config = dict(
    n_layer=13,
    d_model=448,
    n_head=7,
    n_kv_head=7,
    head_dim=64,
    d_mlp=1792,
    vocab_size=8192,
    activation='tanh_gelu',
    norm='layernorm',
    norm_place='pre',
    norm_eps=1e-06,
    positions='learned',
    qk_norm=False,
    attn_scale=0.125,
    bias='all',
    tie_embeddings=True,
    parallel_block=False,
    init='normal',
    init_std_qkv=0.0288,
    init_std_o=0.0357,
    init_std_up=0.0411,
    init_std_down=0.0411,
    optimizer='soap_variant',
    lr=0.00622,
    weight_decay=0.0,
    lr_head=0.00451,
    grad_clip=0.5,
    warmup_steps=200,
    schedule='wsd',
    decay_fraction=1.0,
    decay_shape='linear',
    final_lr_fraction=0.1,
    batch_tokens=[32768, 65536, 98304],
    seq_len=1024,
    doc_mask=False,
    train_tokens=279800000,
    steps=4415,
    dataset='wikipedia_en',
)
Each number is 500 + 50 x the weight over its row's rms, rounded and kept within 0 to 999. Layers, rows and columns count from 0. Numbers have three digits each. The size before them is the row's rms in percent of the matrix's.

# layer 8 attention output, 448x448, rms 0.0357, rows 58-115, columns 0-111
094:488461463519485627518571632580525504486480483561510520484483418519539449502493445428509544523549471470537452517527522483493486518495502500424454486484427446578551494540495449523530473518484503443514430526571527497467466566467403440502480564568514557568375482454504484400485378487457488379483389501551505502511460469515443460547485472443
110:473529509530457509480457507526539437547464502529534483501485461557463467531487480491501511470490510513487428455518546473483494490487507500505488437420494504518483521456493494460468492514528481519414555549564518642509446526509526536430444537462495497509494456497425506479509496554657476423588502605380420467490543576516554464462408546583
102:434529497486469485500500463493571536418524426474484506442562506506467505569513561486468488504527504527510503516465444486502485531495444502506536454538472587489477527483482474460363465505563439507435543601453516503527450586436489434545524552462450396460482517465358423527459462452562444454565531446503534426498367564460525506538543537561
098:483462460559522445505648438456501530521559570551557531458469534459438475471548569477451536543457535515532464548633480478521437453492460490498506473504549562513461496458495472511558526443471513435463493458489554463459555440477421482437518547492622438410450574514451451554380452443452512434457431416505428403484496450499534503417372492532
102:508544508568471431477538574440431564465457520502489499509436411447527488537453549474489556604540447419455441489460503470511511517535456534513514529459504506378455565565503512462480472515405492592444482432533552577486504449563415481478480537434576437475456431450460650587564467462537439448400490546354449558447514439487473616381549536526
101:470497463533513409557445484502486560458512368486463435567529483508568487473569483561456504499464500459569513542498465517527462473514452445439464537480444495444465466481425536504511464538527480539413526539422626495446474493501492583513483445606659472542437369543460535550378527493499477468630543536463530468495450423492387560492559447530
099:489533527470601434645444452494460540507458522421533540471504518469438410457523479471514539512436529513408516533491509469492536575420489381540490550525495516556555599404529479499454511498527472396523550479521438465513545569554496404504356465580532566537483494470534502490438598518442484450529548480461543462429487549499530352439500506552
106:557445548531450512446482535499471433468537404503512403503545518517551545530575507470452427522519529463527446442478511511483393446540459464453479472494548437566485451543496553588593492543566431582460655517498496574553549513550537592534487442494501568461451406459576450410531429414474404404529477503541434545483433486597476504401483547519
101:493531514466534458538332432481489509531520485615470464409513508477495493561513381470438433553496487457478527446449465490483529531497508498500522527558530538452589494507487479467537439503522490547501541468532476521581512698485491427579468493520508557407444423508486599522487509468494511570557522467577577400489415582488510529427459452522
100:516591457465477527552573459521448524448461439494481548452508460539512512511569533375492496529500516544545462528512545445427538558566416479491512463501522441440462472456490481522472485452517507491581490466431522453566504521491442433495649453427436611590557606487434475453425581560513535447575562568573553561510484472552506510530555534457
099:477477477537509524579517497459472491513572527474459500556456509391478464498468510513476472488478467603477556482494515447482442542437521541520546473500506500472533491509512574507584515454559498515467532586561530402470520464504431509422584516610392453436626445585582516417430467490485510440537483466478465513598630454505565509607422474481
099:579442432422471464488484547433526487509565382471473528485557410514448440511498511539470478482451459597439446543508510507509493553478466509451491503482581498494526482484513416521469438482463513496545512456464402409423585370459495517519531525583323441507516486484572474464525617442387534523486524403458466489584490493493564464482497456627
095:564491485682501471442503554526463467364542505442518534525495512460492433478497497544494531528464516487496552513508603512488528474474599507378474500543539499462557549500505474447458464451483444443503520457539459588431457483486531561384496466513630497433563596470516493538502568463563491481478416572406518567521432497435547517506366498490
103:518541478497524500539514512473441508511567484435494459487511410466530511357441517470477581462455466542494491515529456414567506444465565468490454457534529481426478438457504518531448481521425459505510447481545576479500498399526485532529549553465486507524467410446526508632449519460585630512544498576513506468465479516532527505492500521567
097:490473515483482454550431505485522498467499485407522526492556543556507551584558464478492491461495600526510470460580501481552532507483462497496486399503564497533382454521490488499476475495513453498577514589414370477546350508511498583444504452481595507592448569496549460488478504509462537484589406553679483558581582475493501486502600470504
097:540449484577519527512483491486418546470495499461459529534529585434447440532463501555473536549471482548473521468515452472516578495461421533431424449487533539518511519478549488517507563547574556542411479455504551550517549540560470583489550456553532498371538465497489582429636514527516487450513523630553686538446566570513537416563508646478
097:511504413492558532570542489541525461552383541504528602533580503472486503478505500421459430496568513471490424534455520583538474493486474478467461510449450434462526559467608431414515526516498477492495500425584581486462506456538441517618508452534511544503447513520481518558459545494501403430489561577506557471408545477514467531535522546455
102:496523473475435497553501562559528440485476582540514509512490514524461485506461497473483412557614519535509555482460402577417493514508510508491482582479480414484526511533515476524505490521505463489446447584561486505472565473466563548504486564487531492508496585572521419466448472447330461449507551494412440513558501472601492517588481482433
098:387541467524510462553482580490488453486437534524528470578547503522430456611460596460488493415495576539529553560604427542583541583471482447535479415570497565479490555502510469515474531447471530507492418458430551445482392491523507497486488603548399600593435526393436571524507452462438480516533459497537537457565426560517461475479510492570
101:483524481552482497511528505566440459471510513565462536470460490520468512497478455491476498410563544520555489472503490529543517620480515611480531532457525522530550566556545486614491456447468505495515470448580546421509591558493488494432392434526593554428541430491553431437485447509424465560495509532457445557533613452420541518490515575478
103:479535503487579532579470497498491450512470450436519475498533500501486514501450438501500480568473571550528432541524454498490445535467583542466565496487599527566557528548452526451548546560664490530523562448564457529433592451502497419487412485589513408569523484621497585436439429566502454548446542467509457460571415504516521485495422429542
102:409411439564471504473535519567534481511510494502468511508512480522468484417547529567521473575585553516455454545438508566509516432532497533463516505512483462518459492412495481458518593520437492492521479523467529504647603514499515473486486448599541504554437533367547483471559526437435533485442574491571502477509554523583433494610580482477
105:504448478453541489502485492487495438453478529529531525439486575507433465532504555471492560419475524513536528547500515478490570451484437491521478392441583451573569476509504356520498503445526505479524511469525531420479554576530399539540507433507482478358548479408548485519561502547536514482504537449450498529429475500510531553443455521465
092:492533544518439482467547502491533506483585423413525503558522450468535584525508493500580498534498481491550436568393506593564515458513473474510527523445547485450450475527581544537460466531504495492434456481492461440399485484446484505487577521491593517569557535525500507561415595509483564425474448484407402493502469426560562506468498448541
103:515544563475513473502500471531520542559455548498559561546543502499510474460467498472481478439453491515511514395479485509454577486518526514470539472454594499526436451590515511454513465416439508389566568517517529582485410456510474371416496596353489552527480452566481536485471512444497373561479532513569575480510533493529555478490654399529
103:563502547530492504507432476517514548587540494518562524418540409467535460419569563506517545485508488482491534515501503478449616539571527570562504387475408531543501602481492592452484455479566450476503577532496678539426478615574508567502515493510564450408494451475522552533475578421454542504478428525537573467413638478603474459338472490453
104:519459477541491450420460564478497486432411535513518498505553552528537464471514495400470475406517580467574489488598462544463532525510523518444488427449532489563470571621522391517532476452473536517547415443504590574444508464467402437516498537514554507460398455501415522411472384621525528480430559450518518441509632489468470631461536629529
103:478511507484475495555461512518471510466524448474507469503582440506410558483397518498509500547501534453453479490501523444512501502470486448561577462510491513469483483487507410500559474581540530534466577438486457594518513346490500563577619471554479504516610503588446421482592360509567421533464487506531488526474534494580594526519483476464
101:454517415446467528551497477489531540547500547450453474462492512390487447517538435457538467546483470475514461525507480447507533582455463532465498502490439507560549519518485488414557426441503632440465529534490451516482565505515506446482547492486470533493544536589453647483500572545371453599534410458451501503493476479581416411600417534486
098:442568519524441496448553453512494450480475440513473493560607494455529528559504562558470511516549573554446518496595494480500549490478521474445509511539533519466447518445542547569465477535471513631496498486499547575469555521573530529547597555605470501450510521449538566475488474446469568558538579582473451467565567382481491382450546523510
103:487496513577507540542431526481480529466513536486539468563481508446552432450437463499548501489472553531526511474424482470476482518496514500527480509444413421514476488451520547555512488539495531544436479605479442512532473476545495540385511500464573424506442442605546511478399548487592548580476622533515604557453649550530542412482525433581
101:461550583500572542535544525467493481488471448459454534478509424529524484505471544401463501440524439536493557496558555450483554529484548434507568572509446571517488513467470470513481507564473462534497489496483604488444463617517397560522517545595506598513499457492443495566436466479515509439527508359503610517552440486498638564432413469362
098:585393504487454514536481503432475509447521441405506511500452472485456503506508504480466566504383495499559496558536509481495524458439453474532493563466520483506493505443434559540493501468558530399470514502514434485505494476520563508460544442471490522547530512521594430483539512429482483461580567454487599510391527438585496511513531537491
106:520413497498537507543557411513434509547547476474523511516527485521459459448437458488443461446466575512461564565458567460513531522483577466552482506529522495500492501407531534457508505442529548516490541476499431411385496463407439480540451566452525451535422510485371595452464563545432411476391580464472416508473432578583465457532461482505
100:494515558462502446570559515453468496554475473478537526488522563469493504456535476492458466560557474498477436535544471540496483522530482451455437513500568473471520492495544467450538515501608521440480536511510386442453553570581476487471569541440441520494536509474484570550499497578401459452509427466529436483514543517550431527514502508596
102:474443439498499555535497471522527444493568556504488529435584476458531467503533453480449526427506555452525520499507538507468449480473500543506480539539513544558466567508518467469596503479476478548522621439463542354516570429465537419553571460500378417351582521471462508573536563406498546475492502463527594404426519547459493433500473531586
102:466538466587562497545482505488516498536489595491480490480457546522512450535491477515483475466532444435496474496495471500443515542472463527532489511506479485457493509485558549512538560581476440518569543567523529486462490575450400461453519479472506505513543520577461475457494673546553446477499496519566438488456540464564568559515560546453
105:459492506507516498521483504568484446484495538476457503558529506472551532500506564498507535485493524531489513480496486506494588530551499469498527524533381482570402481490485515502409516536448533443459549454444569541526512509490506578493481533479497523328530481538581540470461506552469557507727586504594465503416512477477503591466559516566
095:559500497449485518497559490460477512528515577567507509421479606466532522494465525527459532536502523464521489475532365463556528439510573503511532491515499571482556408452538510453459471435450440402604476472498502532403454468606519645590437494534533484514542529466450415400534517480509497457497532544486549540558402518619435539479510511522
098:455468509519483524473469530519522547564468549472524597526556506539529529419479528481504449507478506467450467467510557430498492472526433387475551536485437394485509524519441464532540501543491512457462505579395546459528457586416488456524618474526438547444437533519548494464448402484515471525565507464520504470450426460443441508429352462440
105:532481541576505464476513450494535549544520489414511548429478494521483499473543520440477504516511430423526486549504532471481533479506499540540433505414539595491434470465511583554441529467451533464574492516452502477473428487609520523503526457567393520403475517475468409552463523536502600349593447517491486494504548489493597396433521489484
096:491531476509460509525450536495473483453558530520546541531524482558444435477464517501493419494595572458510483518522486628473415426421493522466509547494503526572524505516570520500538417464456550532514523366452538477519439445465555543538556436476457499485484441500474505535433432573496632589426469465484438541504452527465536433417527482496
099:526493476469440506539495432517521519457444417602499524562490468473609513434518476473449499537499506562504446492478484441548469473536453487487474526487485505506414528507489479527554401511499586561548502510531521466565507464543442512317427489610500454555493517525403413584483465522451453527365532480435447450491623473512440485544536480569
094:493426474507439460469524572512525481537405503481551577578476456523548497456403386447497488452479454482471573457535477452518482473594540620515497491483470503567465599574567463525401611511428475492472327453473518464458536431480449413601478479531512491453540398509401499477537520464573551497401491507499498536459575484470611408476477475465
090:542541424512496517561612378518519492486519518503510497504609433543530444487521484478522485462462519505546490518513494472499497564540478537536417469420541460425493492507526518535553438494504473541540520472582506483391486485533636404503503449619553481443425400431418525582431567476526442595557492499526412387518492534415516515427537490401
105:509619452478553536488580513444511538515552488494488465504459470539532425526509532479526437542570513543537467576488505481472454492541516448428501485413512422497496479483561512545476551435576494442372466482454639593490416518586433564513493555565485573549394573467477465548487632456428482430531523439458468513526516395493517414606560654483
103:487494551540525491488553427471566522475403548583553556465497511469528513431516522455484547507437529490539510511506486545451502502489481444487477507540465541504502444477491475527453407467490559498517498424456534589590523599518492625507519597517443531457480573495519582409476560638450557534511543407550562518480501500457581492483587401509
099:414523475469469481505610538553494554491538487520451504567505460468550434479521535436496610526508569544399435440508506545546459573474531488531476439512501522437460458490489542549426484477467531513463536440499454457598407479452377572437513336568455421550473606462510493534499557524448501474568580475459570515510447466551414503456488452481
104:483438513490499525499457491453478461529424530514466450569484464496507421487504500467447511422479496561514559492495446453466493568474545483482456515491425603474485529471474403505533548553514547528627485419581518473423559624473510577491429612421432499512358429495527475525439480478545531544552507453425604532469472613423503501511464437565
103:440461515518466455535513564507523438548505516448471486547492454536451503493460475398452483492550523498519509484507554576461464524552514516481443486499537505539533475448484458506472556527513561475497474507488428497528586484475535525497583492473699616539476526474496559499449461521599560498436567483366499501482523495504511435466483524487
099:492434495628531611509463540491403498472441481431519462557511459514529477482548502459485492491473436426599523586504446563520490526555496523494481488480463500514413497443441394483529552510451509513554556525509447613487425487508487516626512477415470403555332558530594476490496567573509400545455639537416371557553589424570471409550506441566
095:540548392421458552486483588516493499465532499480475477429552499491476518497543514510529517481560494514477486445475487446521530506484485476486520422514510499546525537566523459401555492475472448441527534458485432428489498411513416593428630419479430527525524485501415551579606505457448421427573468628531556463443420521479515551372510476402
097:513421517461463557516465459450504518427487497594527501485543576497590463512543449541532499485531576517410506490521462435481478416519480552423503572474466465524574458604409499462517439499562539410498479400540500537544417574548571481470498560466463477602448481424624548470563471534449506534568514478493557426543436598522501508479471497434
096:437601492491512475559511446519590426510518504497550516459546481492484575489460487505584490482506482471509420535455521577483528501464440474445460561433448516469455529488470505606504526520533547670442522545643530553495474524541499529490564527519405576549430448548524499456511467515518495523485443569564531558367481364504493480527531512520
106:419544584544470497482557487473534418471482488552559477438498516476408574411513461445455538594535524503549423405521475541493547446524422546567592497562508482456468411561527507547544567569548552549489456399426420460544480454514552531606627527564561514456536410475487437536521444594568504579438438509530531543477461458505552533512528538478
100:481438566496555470511404458530430456498465538454495399580501422458539461465470575512546512487575377467533538487468504533427464511546534452409501511613481543500545507440538464519514438449489497548537441562474543571456642590507473592467494501506566506579580438500571564533488573521399599550563514463530535510486543511426557478566556491504
097:469590477481478475469472549486484513540518532501524424527409529512571547488492581499486487487494376467480450512447475433536517446534493547512648460488501559453447511486485542570458519459440465468558566434533479561489366481592533465507550467503590460547519472583541498502509483455519524458469447441411479411436502499426407556548531607518
092:567530546496454530484495486447515479513537443523455491476506460581535474527476517436498416523475472576520485480543484435532428497516440424484575530472484472493463523484465484550511525533499501528437575418542417533399485520547539517576412447488516528512512544469542422460493597511453536553467574536558369506446583617535483452454529538539